Weights of a small GPT-style language model, trained from scratch on English Wikipedia: ALiBi.
Each number is 50 + 12 x the weight over its row's rms, rounded and kept within 0 to 99. Layers, rows and columns count from 0. The size before them is the row's rms in percent of the matrix's.

# layer 3 MLP up, 384x192, rms 0.094, rows 312-366, columns 0-63
089:59 44 28 49 40 51 36 69 48 44 71 56 66 55 48 48 38 54 68 41 65 50 53 40 50 76 54 59 56 49 42 33 61 47 58 49 56 40 41 52 54 43 69 61 46 44 74 21 29 46 63 55 45 42 40 45 48 62 33 63 50 56 58 70
092:52 50 36 48 64 41 36 51 48 56 56 56 48 46 35 57 47 48 19 36 66 61 39 61 60 39 46 43 45 57 58 40 39 49 57 69 49 69 34 51 48 42 43 42 62 34 40 40 61 56 36 45 43 31 43 70 39 59 62 62 55 65 47 45
111:47 38 70 64 47 59 67 38 43 69 42 72 72 43 36 37 40 57 57 55 37 40 54 29 63 49 48 60 58 69 63 49 53 44 58 49 67 54 30 43 45 54 56 69 65 54 48 67 24 44 42 48 46 16 52 26 33 60 47 41 30 34 34 37
098:53 43 72 30 57 68 46 63 36 46 59 54 41 62 58 46 42 37 57 34 42 53 30 50 62 54 35 56 57 58 16 44 37 37 55 57 55 71 46 62 52 50 44 50 58 64 52 54 41 32 64 38 34 32 44 64 38 45 32 68 48 61 44 44
094:85 51 59 45 30 43 52 42 55 43 35 59 51 58 36 47 59 41 61 51 47 40 52 60 42 53 54 35 55 49 59 37 56 24 37 53 61 47 65 26 55 37 54 76 50 53 63 56 46 54 38 51 52 44 50 61 49 59 41 72 53 44 45 39
096:59 37 53 41 51 29 32 57 53 52 21 53 27 58 34 51 41 76 67 62 43 53 60 30 49 54 45 33 45 51 25 49 54 41 63 53 59 46 42 58 63 33 73 66 57 54 53 51 57 45 61 51 54 39 60 48 43 77 48 27 45 62 35 67
094:73 57 54 39 60 74 47 46 56 35 56 55 60 48 33 23 36 75 45 39 51 66 52 46 37 60 60 28 17 47 52 34 66 59 56 34 82 28 34 47 23 54 40 70 51 50 41 58 31 52 57 49 39 46 49 31 37 51 57 51 46 47 27 72
101:44 49 64 70 37 56 52 65 42 32 42 66 53 44 43 49 53 55 59 40 54 51 46 63 39 57 36 74 48 47 52 48 51 56 75 41 43 49 34 35 77 59 45 72 29 43 62 48 68 61 43 46 30 72 71 63 60 46 44 32 44 61 46 53
101:72 47 59 36 65 42 63 31 57 47 22 47 43 45 53 65 40 53 41 49 51 41 66 77 59 61 60 48 62 45 54 63 29 62 30 57 55 35 43 57 34 54 38 34 69 37 48 51 46 74 46 43 40 35 39 44 32 47 61 37 43 44 44 40
103:34 31 39 34 60 57 46 43 50 48 48 66 39 58 42 40 48 70 47 46 52 67 53 56 59 66 46 59 58 21 53 46 48 57 60 59 39 42 51 61 32 42 55 47 34 34 58 62 44 35 35 35 42 52 54 40 43 65 46 39 63 43 40 74
091:43 39 59 31 41 40 54 41 51 72 49 52 47 48 53 49 63 38 46 51 48 42 48 75 22 43 53 68 31 66 61 51 48 30 53 30 52 53 45 53 52 45 67 52 53 60 41 54 55 56 56 41 50 33 60 58 56 53 61 40 46 54 41 54
100:43 73 63 20 47 36 45 39 38 62 67 41 34 67 58 53 78 57 56 49 43 51 48 61 42 41 63 45 51 50 45 60 51 47 45 48 32 40 51 60 56 44 35 43 42 36 71 48 42 56 72 64 61 52 34 46 51 61 40 44 53 57 59 31
094:66 68 42 60 58 32 17 81 74 33 45 29 62 70 43 50 80 53 44 30 37 54 67 39 25 64 60 48 47 60 40 70 58 56 39 35 54 40 40 60 42 38 43 40 47 55 47 32 20 49 44 60 56 38 49 31 65 47 51 47 44 62 70 47
102:53 73 58 39 28 45 45 57 58 33 51 38 36 15 34 48 75 44 54 52 49 73 45 60 48 40 34 56 62 44 49 57 48 20 56 29 68 36 49 44 37 42 52 52 50 63 54 30 58 59 60 53 35 58 26 57 49 21 52 57 50 45 67 49
098:66 54 25 38 74 44 43 48 46 57 57 32 70 45 55 59 72 67 40 68 28 39 57 58 61 60 25 63 54 45 34 59 42 53 38 48 42 51 50 38 53 61 43 62 39 73 45 38 32 36 73 61 74 60 49 41 44 56 64 55 51 58 41 55
096:62 59 29 53 57 74 33 34 30 39 56 48 71 64 62 55 64 53 54 34 60 42 55 59 42 45 38 44 38 69 62 63 49 43 43 89 33 55 42 48 45 41 34 59 43 46 28 52 49 44 59 37 53 45 30 53 73 43 38 26 46 51 64 28
091:38 27 38 64 49 49 42 26 52 62 71 44 44 56 40 53 42 63 52 50 42 34 60 70 44 39 46 49 38 60 40 40 31 48 49 26 49 32 64 60 57 36 55 66 67 52 30 63 32 56 62 61 34 37 50 49 56 57 59 49 53 60 39 32
114:68 45 32 49 53 55 37 60 48 56 67 62 49 61 57 41 47 54 41 44 64 56 34 59 63 63 67 35 49 48 64 14 50 40 45 54 44 60 55 38 72 55 22 64 42 46 78 29 49 53 49 42 40 70 41 56 42 54 55 48 56 55 48 73
102:39 61 53 44 55 65 65 42 45 45 52 76 45 36 75 50 50 33 65 52 53 49 48 31 78 59 59 61 46 35 67 61 45 60 53 46 56 63 33 48 34 27 46 59 64 75 37 39 68 47 53 65 38 43 55 64 48 39 43 51 45 37 47 53
103:58 44 49 54 39 73 57 49 44 66 23 46 30 52 62 77 43 50 46 41 46 66 54 63 45 30 38 43 51 53 37 57 39 70 62 63 52 50 42 45 51 58 40 59 55 39 69 55 49 64 49 63 41 38 59 23 64 43 30 47 27 31 42 58
098:39 66 36 63 56 36 45 44 54 70 59 52 86 54 69 58 58 39 47 56 30 46 49 41 26 46 22 42 44 34 70 49 47 64 40 53 65 44 35 32 72 42 43 29 66 46 50 35 54 46 34 72 59 61 62 32 40 54 34 56 56 41 64 39
098:51 55 45 65 39 48 64 49 49 14 51 67 49 51 42 70 53 56 59 40 40 84 70 37 38 30 74 73 56 57 34 51 51 49 61 39 48 55 52 59 40 56 70 35 40 45 59 50 64 52 25 59 52 63 55 43 68 57 57 62 62 54 46 51
098:39 52 45 42 51 42 26 50 54 66 72 53 52 60 62 47 39 38 54 49 56 52 68 50 44 65 61 69 50 34 33 40 49 41 37 44 57 50 27 42 38 46 48 38 59 55 61 83 37 55 56 61 38 53 52 51 32 46 53 57 63 35 39 65
106:42 62 59 47 43 40 19 40 52 56 55 56 33 37 51 37 45 50 60 55 62 59 34 64 64 45 67 95 47 41 54 48 54 78 68 37 60 61 56 52 53 66 44 54 24 39 66 63 43 62 21 57 47 35 55 36 54 58 73 48 62 53 25 48
104:59 59 54 71 25 49 67 61 41 50 50 64 71 44 58 34 64 39 56 51 60 41 49 45 45 50 48 51 44 46 68 49 36 44 60 55 58 56 33 26 51 52 43 39 56 52 49 57 66 76 53 57 54 56 34 65 62 61 74 43 63 49 33 39
102:29 39 54 49 42 66 59 39 58 34 47 40 46 46 33 36 55 55 59 72 61 43 60 33 70 66 50 42 48 48 61 48 13 54 37 41 52 45 45 64 49 50 45 50 41 59 52 28 51 56 63 31 55 49 30 54 29 51 44 54 44 43 55 34
097:62 34 47 52 47 71 29 64 43 84 47 55 41 40 38 43 51 62 50 58 58 45 68 39 46 35 54 55 62 53 72 48 36 66 44 44 59 45 42 64 52 44 33 75 46 51 50 72 45 78 47 46 55 40 35 36 45 77 51 32 70 68 45 42
084:41 53 76 60 58 62 36 60 64 35 52 67 50 34 60 40 57 47 57 45 48 56 47 44 54 40 38 61 52 52 55 45 50 41 58 45 70 53 41 58 53 43 36 47 38 61 54 57 52 60 49 41 38 60 59 53 55 43 41 33 51 62 57 39
108:39 39 48 54 63 61 56 56 52 58 38 49 54 35 44 59 49 37 56 47 69 50 71 48 50 46 60 56 42 66 62 35 75 36 36 23 48 54 42 54 48 31 38 44 15 66 68 41 55 60 41 55 55 47 66 51 43 51 47 54 34 34 56 25
101:49 62 51 43 62 29 45 55 55 51 59 35 47 51 35 44 55 52 45 52 44 43 77 46 39 67 54 45 36 76 54 76 63 61 45 55 59 42 61 72 59 37 60 57 49 38 50 43 29 61 49 40 55 47 36 20 77 56 56 29 35 38 65 50
087:25 76 53 63 31 55 42 48 34 61 56 72 34 43 58 47 59 48 53 60 47 48 44 71 39 47 65 44 49 67 55 45 67 50 47 34 42 75 68 55 48 55 24 62 61 64 53 57 54 49 59 67 70 39 53 42 42 54 42 50 45 46 66 52
093:43 59 43 60 55 47 45 54 37 65 65 70 46 23 39 23 55 30 48 44 62 52 62 59 61 56 50 56 34 36 54 48 37 61 53 43 55 48 68 72 33 56 46 67 51 66 58 61 55 60 43 56 52 35 44 50 34 45 51 39 45 44 61 50
117:65 58 45 63 50 62 55 36 45 54 45 43 60 59 49 53 70 61 51 45 46 52 48 49 46 37 43 60 69 40 51 75 39 57 58 32 35 30 46 76 45 47 57 53 38 44 48 67 54 73 27 49 46 81 53 43 29 49 42 48 51 47 62 21
093:39 49 51 48 26 54 48 48 51 39 48 41 50 33 55 42 51 44 37 71 41 53 25 34 58 70 51 36 32 51 75 47 44 62 37 43 37 47 61 39 84 56 49 64 49 46 47 63 40 45 47 62 35 51 52 25 57 40 44 32 19 41 45 31
094:34 70 68 58 54 51 56 27 43 45 59 37 63 58 49 43 31 42 46 60 41 35 56 52 43 55 42 50 46 65 50 33 50 60 64 53 47 51 49 60 43 56 24 73 61 23 65 61 39 69 25 32 48 54 49 36 50 74 44 46 37 47 49 47
104:60 74 33 73 65 59 46 68 46 51 50 42 33 70 57 53 47 40 58 58 53 59 53 53 51 61 50 70 62 68 63 45 62 55 52 29 37 26 29 46 45 60 34 59 50 40 58 73 58 47 60 34 60 44 42 55 50 53 47 30 34 37 47 60
104:66 51 64 49 50 56 37 58 53 40 46 67 52 46 72 35 45 57 46 38 54 40 48 57 62 59 38 62 59 60 48 48 54 46 45 40 30 68 40 79 55 23 45 67 59 65 58 51 56 37 39 65 22 42 42 53 30 48 38 39 53 26 43 60
096:30 37 50 48 40 50 34 60 53 60 42 38 55 40 50 44 52 57 54 59 45 40 41 54 28 48 54 47 32 50 73 37 58 36 45 41 43 68 26 47 28 71 57 70 47 48 56 49 61 66 44 45 54 49 41 50 17 58 58 75 57 67 61 51
107:47 62 53 42 27 45 48 51 63 57 49 64 37 40 54 68 47 37 28 51 61 47 76 67 65 55 63 51 41 45 69 55 67 57 67 69 51 45 58 42 62 41 47 31 52 61 53 31 58 55 73 53 40 58 48 54 36 50 51 56 45 55 59 58
093:55 29 47 77 24 70 50 54 51 66 48 47 61 42 45 45 30 49 51 24 50 29 37 62 45 48 58 40 45 63 59 75 39 03 52 64 51 45 53 69 72 62 41 42 46 37 51 33 48 25 50 46 50 35 59 56 39 43 71 51 58 53 70 41
123:38 45 36 34 54 59 31 62 50 67 42 53 50 57 49 65 59 54 53 70 47 38 27 41 38 37 55 81 56 37 56 64 57 45 47 37 57 39 28 49 32 27 30 51 47 45 71 37 59 54 41 56 48 60 46 57 64 59 43 43 55 58 28 52
103:36 33 32 39 34 30 52 36 45 42 36 76 44 57 64 53 50 50 28 55 48 42 55 41 53 47 60 56 30 47 74 46 34 46 56 41 58 37 49 61 54 55 50 36 45 48 26 48 54 56 69 56 46 56 44 47 42 55 51 54 56 58 23 61
099:64 60 39 46 62 48 38 53 28 41 50 35 43 44 38 37 40 63 33 53 54 62 65 63 45 55 56 58 31 64 43 56 80 49 76 41 42 50 51 67 42 66 49 46 53 47 39 39 55 49 52 45 57 34 51 68 46 53 39 61 75 47 34 52
101:56 63 45 30 60 48 52 61 43 60 61 62 55 46 47 43 29 57 50 45 33 57 58 41 65 37 51 42 62 41 71 60 62 65 66 40 53 70 31 22 51 38 39 33 46 42 41 68 61 57 66 43 29 55 56 50 72 71 51 43 34 51 47 32
096:60 56 42 26 20 63 47 47 40 54 71 51 52 74 31 47 47 72 63 46 24 45 56 60 45 71 47 61 49 65 66 57 66 30 41 58 72 48 31 45 78 43 61 49 60 31 44 37 59 43 51 59 54 33 42 45 52 54 56 55 60 60 42 63
111:51 41 51 61 58 72 40 76 40 49 44 43 41 46 68 31 46 61 79 52 64 70 65 45 54 69 37 38 64 58 49 47 20 50 51 76 33 56 63 57 50 51 40 53 42 45 33 31 60 78 56 54 67 49 45 49 44 37 65 48 53 63 49 45
105:37 17 55 58 66 40 42 49 27 61 50 55 51 60 56 37 46 61 54 73 45 30 69 60 55 34 45 52 44 57 51 59 41 65 47 60 32 65 36 57 21 45 22 63 58 56 51 51 52 27 54 61 59 71 55 52 32 71 60 68 44 38 41 57
093:41 59 48 65 56 65 50 39 47 26 51 48 77 39 56 62 60 41 52 40 44 56 55 59 45 34 59 66 50 52 75 34 35 51 55 53 59 50 51 39 50 64 68 55 45 59 61 38 59 44 58 55 46 34 41 54 20 53 45 61 83 61 37 61
092:67 47 67 50 57 51 57 58 49 21 46 51 56 65 61 59 30 64 55 45 47 49 56 43 47 55 62 51 55 55 77 35 37 43 46 59 14 51 42 30 30 54 57 44 55 66 55 62 74 39 39 44 53 44 42 34 49 28 58 50 70 56 50 54
098:51 62 49 62 65 42 59 55 51 24 51 50 36 55 49 56 57 42 57 37 61 45 47 27 50 50 58 46 42 30 34 39 44 43 65 51 53 36 47 44 55 57 51 66 33 56 56 49 63 36 43 45 40 49 47 47 53 44 64 42 52 66 42 58
103:47 47 73 30 38 58 50 18 45 26 23 54 42 48 42 34 50 31 56 59 41 64 52 37 59 35 49 42 48 65 47 81 48 39 48 62 28 48 52 61 65 55 49 55 60 55 76 39 60 48 23 49 57 53 58 46 66 52 19 50 45 42 43 53
101:43 67 31 60 48 37 62 61 53 54 49 35 37 56 47 35 53 29 29 42 43 78 45 60 52 53 42 46 55 45 57 51 39 67 42 62 34 34 34 44 78 40 62 37 73 63 42 49 62 56 41 51 38 46 55 57 34 54 53 61 77 34 59 40
092:65 50 50 31 57 54 49 64 35 26 46 67 59 75 59 45 53 49 37 41 34 34 50 52 45 30 51 50 60 53 53 31 55 56 54 69 60 43 47 61 50 64 38 50 34 54 43 61 45 46 46 45 35 42 37 38 49 51 35 39 47 78 56 56
103:36 46 46 52 45 41 57 58 59 52 42 40 54 50 45 41 58 54 37 57 56 52 35 49 64 55 30 59 42 56 34 47 45 41 69 61 47 49 45 60 53 55 61 15 46 37 61 54 33 43 42 66 45 69 72 37 37 79 55 46 50 62 24 40
095:47 52 54 50 53 54 57 29 58 36 69 56 58 37 48 56 47 37 46 54 56 60 38 65 53 64 54 38 61 62 60 50 47 55 50 39 71 69 47 36 51 37 30 55 27 55 61 44 52 50 53 60 13 46 58 52 48 48 30 38 52 46 41 39
# layer 3 MLP down (transposed), 384x192, rms 0.0709, rows 312-365, columns 0-63
092:54 50 51 37 59 55 61 73 46 56 38 61 53 32 46 30 34 62 35 56 48 38 49 64 63 53 41 35 36 41 29 47 44 40 47 43 61 40 50 40 56 50 65 56 39 45 39 41 52 66 78 54 52 39 81 51 54 47 46 61 52 57 37 56
089:41 50 67 54 67 48 47 56 52 23 55 52 23 46 37 51 53 58 66 53 31 35 41 55 36 71 45 36 53 38 55 46 43 40 42 53 57 37 43 42 46 56 45 52 55 62 77 47 57 35 82 50 50 44 42 32 54 43 42 69 64 34 32 46
102:61 41 59 40 61 92 70 47 35 41 52 41 47 45 40 47 49 59 37 17 54 27 44 50 42 39 48 72 31 53 36 55 65 56 45 43 50 57 56 68 43 58 43 53 39 67 43 71 47 45 59 48 78 48 45 46 37 44 48 47 31 59 68 40
097:47 43 74 65 51 50 64 51 33 54 47 51 22 40 47 47 45 53 55 53 63 69 54 42 26 54 50 23 64 59 49 50 63 71 36 51 49 63 59 36 47 50 68 54 60 49 39 44 45 55 39 52 40 46 55 50 62 64 62 55 55 27 26 70
098:75 44 50 40 49 38 64 48 48 48 31 66 52 64 64 20 54 74 68 41 40 60 49 64 49 61 61 32 46 33 69 39 32 52 45 65 77 42 47 40 61 58 53 57 42 31 49 70 62 45 27 55 44 37 36 63 43 47 63 67 47 49 46 47
095:51 62 31 37 36 35 50 50 58 53 50 55 32 52 38 41 53 46 45 53 35 63 39 53 37 47 40 59 74 61 46 60 60 37 35 49 44 39 65 46 42 41 50 57 62 44 45 70 48 55 51 64 47 59 66 64 78 45 51 61 54 39 78 55
101:51 47 41 42 54 79 41 38 72 32 49 41 48 32 67 57 54 42 45 31 41 31 47 65 59 43 50 48 54 49 48 62 48 65 52 52 74 79 33 58 48 60 68 59 81 63 62 50 31 48 50 50 45 50 64 58 33 42 54 55 56 30 35 46
100:58 55 64 39 47 57 81 70 33 39 54 73 50 65 50 45 47 69 39 53 58 62 38 47 82 52 50 63 54 37 46 48 47 48 56 58 40 44 45 52 39 17 72 58 28 49 28 35 49 55 53 34 54 23 55 53 45 45 58 38 67 55 39 25
095:52 43 47 60 49 53 70 26 50 67 36 52 37 52 45 59 58 51 48 50 46 58 65 33 46 37 68 58 45 44 54 43 46 64 28 71 44 54 70 49 44 47 53 66 24 62 63 47 73 51 64 58 49 60 62 57 66 47 41 37 42 52 48 71
109:38 48 39 66 49 49 46 54 38 20 47 49 39 52 55 29 54 58 73 37 44 53 38 55 68 45 50 37 62 48 51 53 44 55 59 38 45 66 47 55 45 54 48 45 50 77 73 46 60 51 60 47 37 59 66 44 48 72 63 43 54 41 69 47
091:53 44 61 33 41 44 66 50 72 37 53 52 46 40 58 44 69 62 50 61 47 83 48 58 57 49 41 48 47 51 56 45 65 59 31 42 53 70 29 27 41 43 43 46 44 53 34 54 59 58 65 62 78 45 56 45 39 62 58 17 41 65 78 52
100:34 69 39 41 55 58 42 48 39 41 70 57 55 56 49 60 70 78 28 65 26 31 59 50 45 75 23 47 61 45 47 37 51 72 52 63 53 42 68 63 46 55 49 70 61 32 45 57 43 59 51 45 50 62 43 63 60 33 63 39 50 45 74 44
095:47 44 46 72 43 45 62 48 38 55 67 25 50 23 70 41 37 22 46 51 36 45 51 64 34 63 59 35 57 44 38 55 73 45 42 56 38 47 58 51 36 51 47 53 41 58 59 47 62 68 33 27 49 63 66 65 65 51 51 63 37 58 44 65
105:69 68 28 36 55 46 57 34 37 61 39 52 47 38 44 36 51 34 39 37 47 60 64 46 39 40 70 47 58 60 37 77 64 52 69 73 49 50 76 52 28 54 40 58 69 38 13 38 52 69 47 65 70 56 41 62 36 47 63 69 38 49 56 71
089:77 34 39 41 51 56 43 60 46 57 35 36 28 50 47 50 43 32 78 74 68 45 30 48 29 38 59 48 54 70 50 51 47 55 60 72 52 68 40 59 28 51 45 62 54 53 51 52 55 50 37 74 56 40 40 67 70 27 64 52 51 42 46 39
093:31 72 43 24 31 46 68 49 50 45 56 56 36 63 33 40 35 70 49 66 39 47 44 48 39 38 29 62 35 59 65 50 27 74 47 43 56 40 53 64 39 39 56 13 48 51 65 53 24 72 33 39 60 50 38 70 47 48 60 40 43 55 53 47
093:52 49 35 41 74 40 61 69 50 38 36 47 72 54 65 42 44 40 51 53 43 46 53 54 35 46 66 53 67 53 53 51 59 46 39 25 25 44 44 46 73 65 49 28 26 42 40 68 34 39 50 48 56 48 66 53 55 44 55 46 33 56 40 57
112:54 47 53 60 35 48 51 54 65 50 45 54 59 58 40 58 63 53 69 18 38 45 48 48 48 59 32 49 53 46 45 30 43 60 51 57 48 37 58 50 51 67 33 53 51 35 58 73 52 48 54 61 36 62 62 46 43 51 59 43 51 62 49 34
110:50 40 47 36 49 60 41 39 71 43 38 47 51 39 63 61 44 35 51 50 56 55 45 68 74 47 49 63 52 18 33 50 28 59 40 47 54 43 70 55 54 35 52 65 65 58 35 50 69 61 70 41 45 55 51 46 55 36 62 58 70 58 61 44
101:44 27 44 46 59 71 44 33 50 37 39 64 50 52 40 55 62 49 60 58 44 35 64 44 55 48 65 62 60 46 50 12 66 42 23 54 60 44 38 45 51 58 50 51 76 57 49 38 58 41 46 58 55 65 39 49 71 51 24 55 71 39 22 54
102:54 48 56 33 43 32 58 58 58 30 38 44 36 62 33 47 58 63 63 39 70 62 52 39 69 66 53 49 61 61 50 67 50 53 60 57 48 39 47 71 47 40 52 36 52 45 64 66 47 54 45 56 37 68 53 69 68 36 83 39 33 31 60 44
113:43 76 51 40 61 37 64 47 34 37 52 44 40 50 39 66 54 57 40 32 53 64 44 52 57 57 43 42 81 58 34 41 43 34 53 52 56 47 44 64 62 54 61 63 43 51 46 46 43 47 38 58 47 69 53 63 83 60 39 52 45 54 31 55
103:44 54 54 50 51 55 66 56 50 75 63 54 54 40 55 51 37 50 64 40 35 42 43 56 46 70 50 47 59 48 56 56 64 50 39 42 57 60 51 67 49 36 52 37 46 52 46 23 40 31 48 46 65 61 45 70 57 54 56 46 48 40 62 69
105:44 57 56 71 60 18 53 37 49 72 37 61 39 53 49 53 23 55 61 46 60 36 47 49 41 60 39 56 69 29 17 68 57 57 45 47 35 56 47 34 50 29 45 62 46 62 63 40 49 39 40 45 60 33 49 29 49 51 53 50 54 53 58 55
112:62 52 48 56 33 56 59 50 34 44 61 44 73 43 48 39 49 40 43 53 46 62 44 64 49 72 36 39 28 41 54 51 54 49 39 53 50 37 53 37 53 42 50 56 49 72 33 52 39 54 50 53 48 47 52 75 52 54 36 44 64 55 74 55
098:47 53 35 48 39 57 32 57 54 56 55 59 47 61 46 51 47 57 42 40 68 45 65 40 51 29 60 40 75 69 38 29 57 42 43 43 66 40 38 62 43 60 42 48 60 36 51 50 60 58 54 51 49 54 54 32 74 38 65 64 55 50 51 64
109:42 44 40 32 50 46 56 50 56 60 66 40 55 41 47 45 56 51 49 49 68 46 46 47 40 53 58 53 65 50 56 52 29 36 66 49 44 51 37 55 56 62 17 47 63 31 50 72 51 70 35 55 55 48 27 27 32 53 53 56 52 46 40 38
081:53 48 56 39 30 72 71 35 32 35 43 30 48 50 58 43 80 68 54 34 52 36 56 61 56 61 45 60 59 41 47 24 41 59 58 67 71 65 62 57 58 55 61 46 57 60 23 43 43 57 62 33 55 71 78 50 69 70 33 62 66 57 35 49
109:37 50 35 35 45 64 40 57 27 55 66 52 41 43 40 40 50 64 61 50 48 50 53 51 44 79 61 46 46 36 48 44 65 42 39 51 59 36 54 62 35 43 50 50 40 48 64 41 51 57 32 42 63 64 57 48 48 76 61 67 38 33 64 45
094:63 38 57 53 40 48 49 56 36 59 73 44 57 39 45 46 39 39 69 71 48 49 50 63 49 52 49 26 74 53 35 50 50 38 44 31 56 38 39 57 49 54 38 63 45 49 45 47 40 50 47 20 67 58 33 51 52 70 52 32 38 52 41 49
089:61 48 39 29 53 32 37 84 32 42 32 36 47 33 56 36 64 39 67 51 67 35 42 54 75 61 66 46 41 24 58 61 20 65 48 48 50 41 55 48 47 48 59 65 51 33 39 60 67 35 59 73 49 58 59 56 50 56 44 31 57 53 60 44
098:44 66 65 46 66 36 52 41 42 52 47 49 66 30 43 35 37 68 51 58 61 49 58 37 68 38 49 35 57 55 52 58 62 46 80 39 42 57 74 56 49 37 63 64 72 50 62 66 23 40 74 59 40 51 57 39 49 78 33 42 58 45 49 52
108:48 41 37 76 61 82 47 39 36 52 61 39 51 46 52 58 40 70 51 35 61 47 50 36 50 39 30 45 67 27 40 41 62 58 28 51 44 37 42 42 61 42 45 65 64 60 63 50 59 56 45 40 53 60 56 42 40 49 64 35 57 51 45 60
096:38 44 49 67 33 36 48 56 41 33 47 43 42 58 62 42 48 28 48 51 27 51 56 56 63 75 43 76 60 44 47 23 39 48 43 33 46 62 35 62 50 38 54 62 51 59 31 55 59 38 49 53 53 52 50 44 75 55 49 42 61 29 80 56
096:71 60 48 55 45 54 64 52 55 39 60 40 51 50 47 33 28 42 46 67 44 71 68 17 64 68 53 49 53 44 41 46 29 20 43 59 41 77 45 51 40 58 44 54 55 28 49 42 63 47 30 46 69 28 71 37 59 44 49 78 45 47 58 41
107:71 67 38 52 44 68 29 78 39 51 57 50 37 51 64 66 43 45 40 30 50 53 62 57 67 68 51 40 61 64 31 52 60 49 55 29 34 45 58 62 41 62 31 57 45 53 45 66 34 41 59 54 45 50 49 49 32 40 55 39 40 44 48 55
103:47 42 48 55 44 40 60 61 42 42 41 38 38 64 56 46 42 50 45 38 66 58 49 53 42 56 64 57 56 32 60 41 58 40 65 54 45 48 48 56 46 28 38 52 56 39 45 56 63 22 64 71 45 61 63 31 53 71 84 42 45 69 39 61
096:40 46 59 44 33 61 28 43 39 64 49 46 36 50 71 61 46 26 70 53 37 33 58 61 56 45 64 51 69 55 54 59 52 28 41 36 60 58 42 73 42 57 66 39 46 29 21 58 46 50 48 47 41 55 47 71 38 40 56 55 63 51 47 32
115:22 58 38 43 40 70 44 52 61 43 55 57 43 65 65 53 61 41 39 45 58 36 62 50 62 61 39 38 51 40 53 53 54 65 51 74 45 50 63 63 58 41 57 33 49 45 68 37 54 44 65 67 27 66 41 49 48 43 61 40 49 65 62 65
106:55 53 59 49 60 35 38 44 45 58 54 41 54 36 39 80 45 38 49 35 39 43 55 52 44 49 58 47 43 69 30 49 47 36 39 50 47 54 56 56 46 47 65 45 39 36 59 66 57 61 54 44 57 56 56 54 49 53 64 61 52 28 55 34
120:48 55 54 45 44 54 49 64 42 36 52 55 68 36 52 60 86 27 46 59 50 44 54 41 50 35 50 62 43 63 62 60 53 40 48 87 67 60 53 59 42 22 46 62 56 44 37 47 63 50 40 46 48 63 32 48 57 55 56 70 44 55 34 54
098:48 53 52 80 51 39 55 55 42 47 57 51 47 35 68 68 47 51 52 53 35 35 49 47 39 46 45 58 63 46 60 38 60 49 62 35 39 64 35 31 26 51 36 56 74 60 37 44 59 54 41 58 62 44 65 43 70 46 63 47 57 67 46 55
101:49 42 62 62 43 54 52 30 71 38 38 60 42 32 51 49 68 71 43 63 49 72 52 55 56 37 36 48 35 68 42 40 41 52 58 47 45 63 30 43 35 36 51 59 51 68 44 63 42 65 44 58 42 47 63 45 62 56 45 61 54 65 35 60
093:34 47 76 51 51 50 48 33 53 50 62 44 29 51 30 39 58 57 55 32 59 37 42 38 47 32 30 38 46 58 62 59 40 38 65 57 47 60 63 42 41 52 65 56 56 48 49 49 45 23 52 44 43 64 43 37 52 56 56 48 39 50 40 61
094:53 55 51 53 51 49 47 57 40 53 46 25 66 60 38 23 29 51 52 48 44 48 44 50 48 49 40 57 66 52 53 50 59 56 63 62 34 46 39 31 52 61 43 54 54 46 24 44 62 55 53 39 67 48 57 45 33 28 64 50 34 41 59 54
112:39 50 41 46 44 67 49 61 56 45 48 49 80 42 59 45 42 67 60 62 57 43 57 50 38 43 54 52 65 50 58 24 31 39 45 69 28 57 62 59 59 59 75 51 34 73 31 16 53 39 49 52 58 58 41 57 53 43 67 40 46 56 52 62
107:47 57 75 44 27 54 32 68 57 64 55 44 54 56 56 53 49 45 61 51 55 66 52 61 55 44 43 39 56 36 45 54 56 45 53 62 58 49 47 70 41 40 67 60 63 45 56 63 39 53 43 34 42 56 62 55 43 47 63 50 51 53 54 47
093:27 52 35 50 46 55 59 37 40 52 61 57 89 29 65 65 30 57 61 43 49 43 49 32 56 38 56 62 34 53 35 51 54 58 43 39 43 52 54 69 53 57 49 51 35 36 50 63 54 66 55 64 26 57 56 66 53 38 47 36 52 41 53 79
094:53 56 40 61 65 51 37 66 52 48 21 48 43 57 58 41 36 57 40 39 32 61 43 44 50 69 39 52 45 42 58 54 44 31 50 65 72 44 36 49 45 58 20 38 41 59 60 69 32 49 29 42 61 46 43 55 56 62 31 35 29 61 43 51
106:59 42 61 44 58 27 40 38 73 57 44 42 47 51 53 72 62 48 55 40 53 56 33 62 29 50 67 47 46 37 53 49 72 41 63 38 51 52 79 63 67 63 53 35 50 59 49 62 38 52 54 53 47 37 70 61 50 35 53 72 53 74 59 59
100:38 33 46 63 53 30 51 59 54 47 39 35 54 37 50 67 37 50 43 47 58 33 38 37 49 48 56 38 46 74 42 58 55 55 27 51 46 30 66 18 56 68 46 40 45 34 48 51 45 74 50 63 48 54 54 46 50 67 43 55 44 61 56 78
109:57 48 60 60 40 39 74 49 81 40 44 50 25 19 67 59 80 53 62 50 56 63 58 67 44 52 49 52 42 66 63 53 59 50 43 69 47 34 56 42 43 61 52 13 65 48 55 55 40 54 41 46 32 43 49 42 68 71 64 60 49 51 65 65
089:37 53 54 36 46 18 71 61 58 50 47 69 46 32 53 30 53 68 34 37 49 43 52 47 51 91 70 49 58 57 54 68 58 43 51 49 31 69 53 45 36 50 43 55 49 43 37 54 24 43 41 50 46 34 36 41 52 49 54 69 50 74 46 46
101:44 42 42 56 53 56 55 44 58 64 52 62 77 49 62 43 60 45 33 55 38 45 48 70 37 44 66 36 54 56 43 47 50 46 69 71 46 58 48 36 40 52 53 65 49 27 32 52 44 34 52 44 35 51 57 45 60 49 55 67 24 65 32 42